Weights of a small transformer language model.
Size: width 128, MLP 512 tanh GELU, vocabulary 953.
Training: a variant of SOAP for these matrices, 139M tokens, 2120 steps.
Each number is 500 + 50 x the weight over the matrix's rms, rounded and kept within 0 to 999. Layers, rows and columns count from 0. Numbers have three digits each.

# down: layer 17 MLP down (transposed), 512x128, rms 0.18, rows 506-511, columns 64-127
# up: layer 17 MLP up, 512x128, rms 0.174, rows 507-511, columns 64-127
down506:516483507441491446431489489548520462501478558469504593435492407556490570557497530449525465439507488490508485450462425541482489516434469417517483379569598419469633444496573446491515558521469437
up507:515494394456568352528555470446494460486597551513535462456513485481467513394510504441540527507445530512492472561596447577567489462561535593470525548511523543496523395430530535364528509429481447
down507:619417576485488490389581564421521510504479560514493611499393495548475523601497496527537409569496473518550530535549495484497479565502480594536533501478536390489490544490477428650541521494551427
up508:463494523426430584470411415422585511489504606482494444494470513522417519476534612457570415519408468499528603483506465464444485586530470541490477439439493511500531468452489493435560389491563471
down508:544492458410408487481564425612469486482459605446502458471392496482418499550543495476508488541449541555529562479453510460492508590482463435476446479413482445458541466588565494529505493471477569
up509:574549504540556429481509461513449499536453541543489481507520436537523580417557468518547545453489554427536564477463572545444503498449556357482515466531557398554513560406455577564497517525502468
down509:572579501531394446519537568561497482475515439492565477407600456528429405448584468443437553462556362558550596507519440497496403546534497568462471545537425516550443486444512527495460519519439515
up510:440513379546566509517569524440438591517529474497522576596383532409535595522490538482500542532524437447496539421591502505494474468424451485459454665440450470499474468542505599530523535536539488
down510:551394564576568501469451559505479576497424488453458487434489493515449534525534531537458498545435550423486528461487493582442520485455502500368465465461614611523561436594530521559494558536523509
up511:526462553407488414500614531510456551523509508427399508415513611486489487513478497555444478469592504401514450520430498562498535567476458470574524520557466535360549491529459584459544476557512444
down511:415448548581546490470483420487505491528501472470486432531469455554506468548552485453492542428492467488515499518478514494471554499506522547620499509551497451503500537537539494605476592530507572